config.yaml
head_dim: 32
norm: "rmsnorm"
norm_place: "hybrid"
norm_eps: 1e-05
rope_theta: 1020.0
tie_word_embeddings: true
init: "trunc"
init_std_qkv: 0.0341
init_std_up: 0.0341
optimizer: "adamw"
learning_rate: 0.00272
beta2: 0.98
batch_tokens: 16384
doc_mask: false
train_tokens: 154500000
Each number is 500 + 50 x the weight over its row's rms, rounded and kept within 0 to 999. Layers, rows and columns count from 0. Numbers have three digits each. The size before them is the row's rms in percent of the matrix's.

# down: layer 4 MLP down (transposed), 640x128, rms 0.159, rows 65-81, columns 0-127
# gate: layer 4 MLP gate, 640x128, rms 0.162, rows 66-81, columns 0-127
# up: layer 4 MLP up, 640x128, rms 0.16, rows 66-81, columns 0-127
down65 107:443552445506572510383507383591602494522547544463523503409494525516506470537480448480550505472513479475494472548467486555557465436543481491489497463480559462580517552529482460474529481480538537407508527479575409499517555505507573576535496519404497452542515391541527587421510581494504541495535500554507446543526568392520431476570492535549500480443497580604471475532371502592560551552442
gate66 104:534469541574608412549483470523520451477477536502536498377538451490488487517509471463538471523405488468422505498495505506474437536541523485472522528535500485510505511536538474457559513488489488618525450470546509414623488540492478405527503452402549525521578475505413603502445476342501637449425433446525526618481450508427526414502462561463500512485550570489600525494513483509509510529551
up66 104:519480414540513486510507498507524431492545585471413454555521448403537602580555464529434521583488555445393428503491510440601480478485583518495444434551520527488444532474521482592500508548554520497490572460473521567518501517445456471468532520506417519452492459562442564517393434591464505511498479511370506537512464510474438496513593477523465565386481450468380552512468578526488443541495
down66 102:494625469381555451560433629486496417554385512464496454414497532444532542494511525475466508474597519480551450499456531509459571445493548446422468537507561384494505570486485541513469468501529433568565501537476526435540422498522516609535489539454509513391530460422448507520533573519525517435483464526539514483521464528582478516473551486499615544407560486520466450594500440475476483486533
gate67 088:461541488431464467403536489523468379414504340635508498539507497419505547510423454432408508576515548507534493512507536575499560517540543558546469521496492451515495531517498495411472422490531471449453485585533536565492487597449337566491459453440429467475450548564502446432563551458521544497522490593530468471531540509473500494545503437476500469486463562562510513481502522470440445448529
up67 091:432461496505605477531535481455469429421539542518459425503483424418539528446615475459459508539540519389493522551561499433567537543561506440488393473556436510482539505483467460529486515530509402539530445539449457555525485544409505457456609548467518536507546527493557494477533484542470497330486416561464540526428505466511449492542465609483494461468380448571519471510425492523445522509474
down67 091:497517531516519477512484431622480436504441451373470502433458548499456450544465528470471546534424449502534490418490590540412448573559523525552499475455565450500430542501577518474445502517614435505440492502481607463541510476550492470484507453555488423430454443573468442493508476496501606582456535382527539439505398533459567533564499540475545437467529532426573506467522571504548439463521
gate68 100:510529444502582483507485495486524446461402525546581638493508538575564524399419569470400460552491522544542480488462492530508556503542550439522615594468456567483566548577539512564607541580499519488479494499456507454567437606501496445453501481570501441518502509425494494472388486494499572484480465526551508477480546539558543549500549564494398483554499527528529455558558513435615517497512
up68 099:512505505613541456505440508512538425444582544479426510545412534466485604450535478451546496498499562463559479504525507553460473481484465415539462584448452461512428439471531535383552437516480424466343493477561556455535525571512527451522494579497515500489543526402506619455449461472430481485562434512507514555488530469484499461487584420508448441480419446546428612494500563487515461476527
down68 099:569507594428501560529501382616476491481460481581416556541620427488528561531587468436484492542450495539422529443534522485415544492464492473521632556430514479513479515486506524458437476504523495432485527452481483468466553491537498441434477456534542486451490377528474572504541538583543474500573465491504502475448443520527425486556465528560475472357624454536532479462497502481509524526426
gate69 102:458488537540421467483416496539535467498436484481475479460543475495504513543559557480501514513437516536523500426507510509469506539451399491468564484573573548468509558467620472540508507567519478546397548436438666498583616538580451470434454429542610430500516500439608535470448534521570542587458476525511506489606506537462466540489456482513560584524503531484503529509451464534621491495515
up69 101:528471510536546461483531540577620519610522658461508512450444458478598535447472479555486496493501484505507449563427514507481537463554452546486522437526523460537568503622598488399442499452454435493537552476484398499436436505457555483480472618486537572445435508521551577521487454494458542518552448464499415477452510501522584469536534452435450420524500568510529471505559468522475512610496
down69 102:544580485456555464523565499473521558537487462584507537527360540473439491445448495522366368518433443533500573443451540546518556516500491543476505466446492522555469530507431544519517465486487539595375479419504449495515511481551529414437402493472378468472441448489468503533454450528525529454516495475449559473536458591504550455615545516538476579480414522507568423510515479529463548493480
gate70 099:457501465475603467501548525470433459483455529557479461460533516457562508431465477372458553562473524432430515514462567418619483493544554584484475448491473469476515638500492524625502442483539592470470440456456501511548392515511519541535474539445490561460347589576522508522493515505496503500445515543480478517491447527446552434446494478568536512539484525513561638511542557494511492432482
up70 099:434454459438436494579513478499443516555403448475543412501453495520451493638533512534532540524520485539441534502455412465473479498468492498380467505493479424525547422461534430444558586606545472493500421626453442385516500484575474535526574490496480470458434478480460477508555493469461496563409500462550570503564474482521526477477442519440497511600579556444500433501573512535467547587522
down70 098:443482626542502467525478532474473500502497473552559505597652525415496511484489449514460539473505537483509533570580531362504442470435499474490510626414517516439585479486520502465520472500507557465479547501501471463457517570473565566443428528412451447511409412521487473481498543539541517427531393510501511452520486511607554584502455450538555586528536436398506552437473483503497444520490
gate71 089:582529427578508410521487530547476484405451555439556463423480595551581499551558523408481495536528457585584467479558452437548469540413454439487515554533475442511529540424496430586521484498495506539590596428532483443463532529506517535497519402457443540556443569565460536530475454478447468463407483467497509542497520417567527506463449487603520471518490465450517493610520598532512547495515
up71 086:591483504535530581499468629568517486470480597515458501434442456567511444589445541465473439468525459502557500478553496524474487519410459443508495584479448545470397574452624506580475453555502505457428474470540521511478559504523509471469408540534477541532537571474535495427560540475453542469563520614486462511538551509457385481562562497524566411577431444456519515512560559539486476421486
down71 089:527507394538548515484495475487465519492480469438521474422504449500607490460532445527428562565520554523541469531559518467525508534576504538483522538459533500540366447513555576588473535497505618542493462489450482441593487451519500506562493343589570491503509554495599529521576583490441538494580522525510521387478397528491414460530473453593492466472561520607460520511532525490490543484529
gate72 108:472556410438456462538523497427530531504511499476495502412554568509478449481557554461510533485577464521495477531423512458418525454543496565542528579402491563624565550442581463524463564516575546490515502484484417509516507556558435517513456477525549483544463539544539525517559454526499618507463430489448352558551630443580472509516453540521506469467564534580520465558573505517402503539454
up72 107:435519478501505496453489479569462459515572552462449478532470479299536521552526545506522486469482578467436512497400430559495478492536449434495428411594540427513495487460600522525524519505469477522501553597564612529487512494545517558506528531478511397475590428517556576482412568467481502541455556529494585495552502516530437519451553541509537435547515465425547581501445469593481512559497
down72 111:514410486485477511515399449508522465518485445498510443529627671508444554624569446564451487493539527496474453588542461490495414423529517433568543432477503491511526542507549429512556451445461444449468513494572421543411538513497518564550526570475524501511529302525473496519565462472487504469532478463482542502437482517551524454410536530536512511600548520477489493479485495546548513474505
gate73 104:508477558492551487459474520567532494518489458504409426389482460486466562476517580464594443481588499507465516568478502477403447490461447541435489492471523494460460529480513471435534452476476560453439467489542554477504538633466518442574439514517483523623586518415474600483412574488557477497476549569515620554671442553482507463526589542507516523478489546507535551527503508476558486544490
up73 102:449528468555511480528557515415509533435429492453545516624497528499503543620437476606466532497420454485435503545524415478525548488555488507514529511596503419521474482501483491558495392466468540494604535540469489434509453473544543542513529543534454484606474480492361432574486493429536514496467516467541490545436566627441563544629474484470459433518544521476517405473541507468446526492474
down73 102:512503569509537510463580403505519532513534547492492477518516475494462470462484535496535415498547519492464453520497390526549512555512413392403400512488447513489483518507453493500511427454586448496495605544621503511524598563447485569487453456387523425501479410477490496488556402523493494493525510528511464414452498613409462448501526496435417467589462489566442582434573530536541548543482
gate74 090:519429505550458507504642519481435457489528490485523426472486483503485432425511513429484434577472527573436504520376486464460492435510548522435604509480403526564566454445534501503454573509530431570354493409517520385479478534508511477511478518561587532523471404468468513431430450467523523427485453485477469438497585473526542510503496503563499535545460596535512490587524487460491390484476
up74 087:516462540459501456498432447460591518505582544540491517521405572447490450379523459462490573553535407494425499508414435455524431489502489585563475612412531503641475533465558471456517508514464451427456512490515535545479493551469466580440468449494453490545558518589564564414551530508496508511521480435563445439540509468522493556495594524422480513496502521452537628533572536561492541512496
down74 089:621479491557413531515500469487538528526475485526464477543532487540602478416546529568438493481539591528458505584563419548484489448409470374503477465573545608492491523470530419561522484526515554513504590504453551545494582574442534403529578573484542469509460408539413494518488494532554456563510518461456474541595464502481526486553480572548504549471445531526439453431400507524442456443517
gate75 098:522546539468480416453446497565456465601542460455461461526540440345495514509531394505488421571436595487510509456474541530575508461503450467498518447529460503491557543409483539488492539504451533536549518473422457499551447552439400555553543425555500476625468566521439501521527543509549635486494597500489559519448563476589493469465461485542428486494445483543498468509475554398505485468568
up75 096:470551561519420519543381451595597559621423524504494534509502498503531457574458438469538479512432565583495458451479501525530519406595548517447516471532480537403514448452487551519474584535440571455510509561554461529475488507496432433578511513569553454548485539473499556524527467502482478518577601544409554547538501384494484546511555558585461400460517528445505410493519531485452509513524
down75 094:622517476479497436541428470533508466486467481498478556480699609464549531551481478494472496429587469463445506519538479461575452508537553488506510471550526540485449460525490519506509484492524528546547502446489393465480556483483576491538538483483576483431521537537437591485489512477493484536551514561460500477490532472532647578589506466524456563545551486564433394546531449382420434457457
gate76 103:576447464539598470512521581443449470470470474473519467474580519451558486490499504384518403514461596502412536497530508538480482386556421599430544456509474489531442556492472478519558552449482539538411537466473438519548435511561546452466466511537548572514492470450561551488469504540490564504512417523401570494461478624552481492461571540443481487560432637454506443555470495465564457493493
up76 102:508467458537520521467524482552435582439528572529492531481517421421574551467479417414470474441564507613465501502507462437465426483502618549551456472475453492499433561464496413516529473545536494520451548546450514476489445493418487599549448525552507601567482467427463556393560540525527518431448379544484521550470419535556487463511586442416475594495506573469488568451531528507494543506475
down76 103:487449561529504456542557445517462546579460466484550524518486388575539478387565520529535535434477495493593511385403503551596509487532383554454426475528570584585396562500498523489428489464522504492488543472482448571481493457428502482412510488522447482430480453602435529580478468532471532554546451398420479529546476502454502491545427538502492475451494449507532537566460439509506463572467
gate77 105:584498385508513462537529505545530564604497521563544524559518418480492399586533483529474427541484448499436550554499487601481525462484534505503545506474578513566381554501480497487533501567531523534476532480450507576563443548546408461528424501532593485479484460487521589477468610572476601479374468437620480548469558546566445520543499550420484514502518530458511506517523541451457491501563
up77 102:467480434484501481552525523479482578478520462489550564552545505566523459520502622502452551401373420528477545434491531485596535488542512554485493500516491413527488505566484503529444498618552618511487404498478451501435490495595535491487507515407447583512550499490541520408536579440405544445454583464584498490538481566498469458513473586506520573493470530500532513483507532516405565442606
down77 104:587512514442463494544482505388540425518531422560427501544405442369433444450522537610487582515465407520579494461470465441426564515423435513452474474495545536534498511515522491575495533427562453567483563553453571548511461478531500456474530463473552474471548565503443485387489515603489402554541488473514521432492484423609444499509502515528512483474466528469406482523465430505499443470529
gate78 098:591508525540552434444479456513513486443472619485556547551510595428518535457550553559454462485495400523552562534483488419458482478479474430483598593557499574518567519484393523429516515495465416472504458477594557398491544533442468503578539487475529508521496542555479435558391571501552566510481517456541491502581569449455490478471536461446462523516418444550506514530586503414538455551440
up78 095:452547464462486482582403488612541462467548528492377444524521548507468469478455502554519501499516546461467501529395492576535588475454470503453442432456460500557524423438504567567540499522534463478564503485575602501505527460518418533493520530587552520401536598480517508513463448629476486553481527546493498424527512563537533554462552436483527531437450478551524357492435532587546577513493
down78 098:573489633530494565501469488468504496537491488590492464475521554454525584631454484442451556455483520534525535497499421547449465445486534513388508494525487354541490481449451503472530506536452543432485482490552362522491567458515481426635504503464422456557525438546585508544468590467504532431484442497551543544493520604518547478470466530470432495576545422455476560506503462511505489459425
gate79 092:423554489545488455457500416530536513547511421510517465520496487543383576536476495478402430483451498514557518584482581534470478500467416475563494484545503572585488532471475564524535513372345498567498537490472441578562530494553447645483452462541462525448460468464500500498531534538543504522504515509542617487469513505512495436414558507516493542569507467590476403549527541447577429497546
up79 086:405537554481500457586427556504478529533508511522542456517452538497596485447591463579430545488475481405486384578480528436563502535498523507456363542447500511521490507461444492562471520587580477490522488433499505473494552486498533416415528546596539526624519492465459465519560530459490317514572561484430452499436574486550514534540524515584580499492488461506524531472515500536526507518512
down79 089:549464420536499514372499483504458464465434499490551426488464537497584512455336565552503420441545493433476570439454550566526453511532522456446545454525481468508520485516536500429543471577548486498504451410519601489560530564600453461491519581556540523473488510592463516545595496539613553505477624510500492480466479467497517505476518534542470556466439511474482462537487431480630470507579
gate80 097:492540538572534397533539550483497443427466414455470499461548512488556500478397538503540502493526477530555510427507482523577546460404473562456594474568568594520617485524540449568552559424453496572487477425481503568498518488464448546457483490481551533577469494457506532467547566476436527449441480562558569459548533416487481446455629460481535468492540487582450511587505536523441475449380
up80 096:470424521557465515550527526421506566504565432517494558483508472407460558508508438559550476459514480452466477582457482561434433475502507573565485526532589487581431525485472464598461448563522492500550530512445535504503571497539513541478432418415505517562476513544361488456472518450453496500401544528511422565583577466504463400503447452614377488517468513467520562494500466475560605520520
down80 096:550630376529496446429468491504498556508592435455562584504458511483565507444536496445442531555545513517542538474511437489476474530471456544512542487551455545496585428437477604447430622547519476495505447486497406578491510508449519448418598572441476480496521594509500503579544339494500475501570487459525499508547475523437410473489447468464536465401475535511480531460541492473467492544500
gate81 105:544539507404498502502502464505484447451409488504550529451503506452507456550490604468460522528501507535437429581467533447480520551471477462484508499519463509487563493527444321449575459532446474532427572545481443493454515538570464448551500469509482488448459525525592477566444497545616540457497553555539458507532527552486527523412618553524449509478504511620491474469425535543462336554573
up81 098:533590469391433538575459435516497457446570518389438503495454557427604506495473539529558506415564505475509536513493389504422414539480503511417497535483481493524440476447488491427520508555403444482486509522424537536481481495519533450561457468454423442496523549458519568543514577559503462509481448483552475487502463471587475559424501324558513428522470456513475447522489557516454424428535
down81 100:473547507488536487410483516515489485490502517519428549489745524499490501472558546421546516493490546520513464487452463551501498479463429438503539475539519517433554429475521557406520531537556543455546545528568465520522501491559487359489499484543636524490504555467491562543466475551427535513579526586587484500480478518509514602446474500530413456482507396566431596531442504504475499472529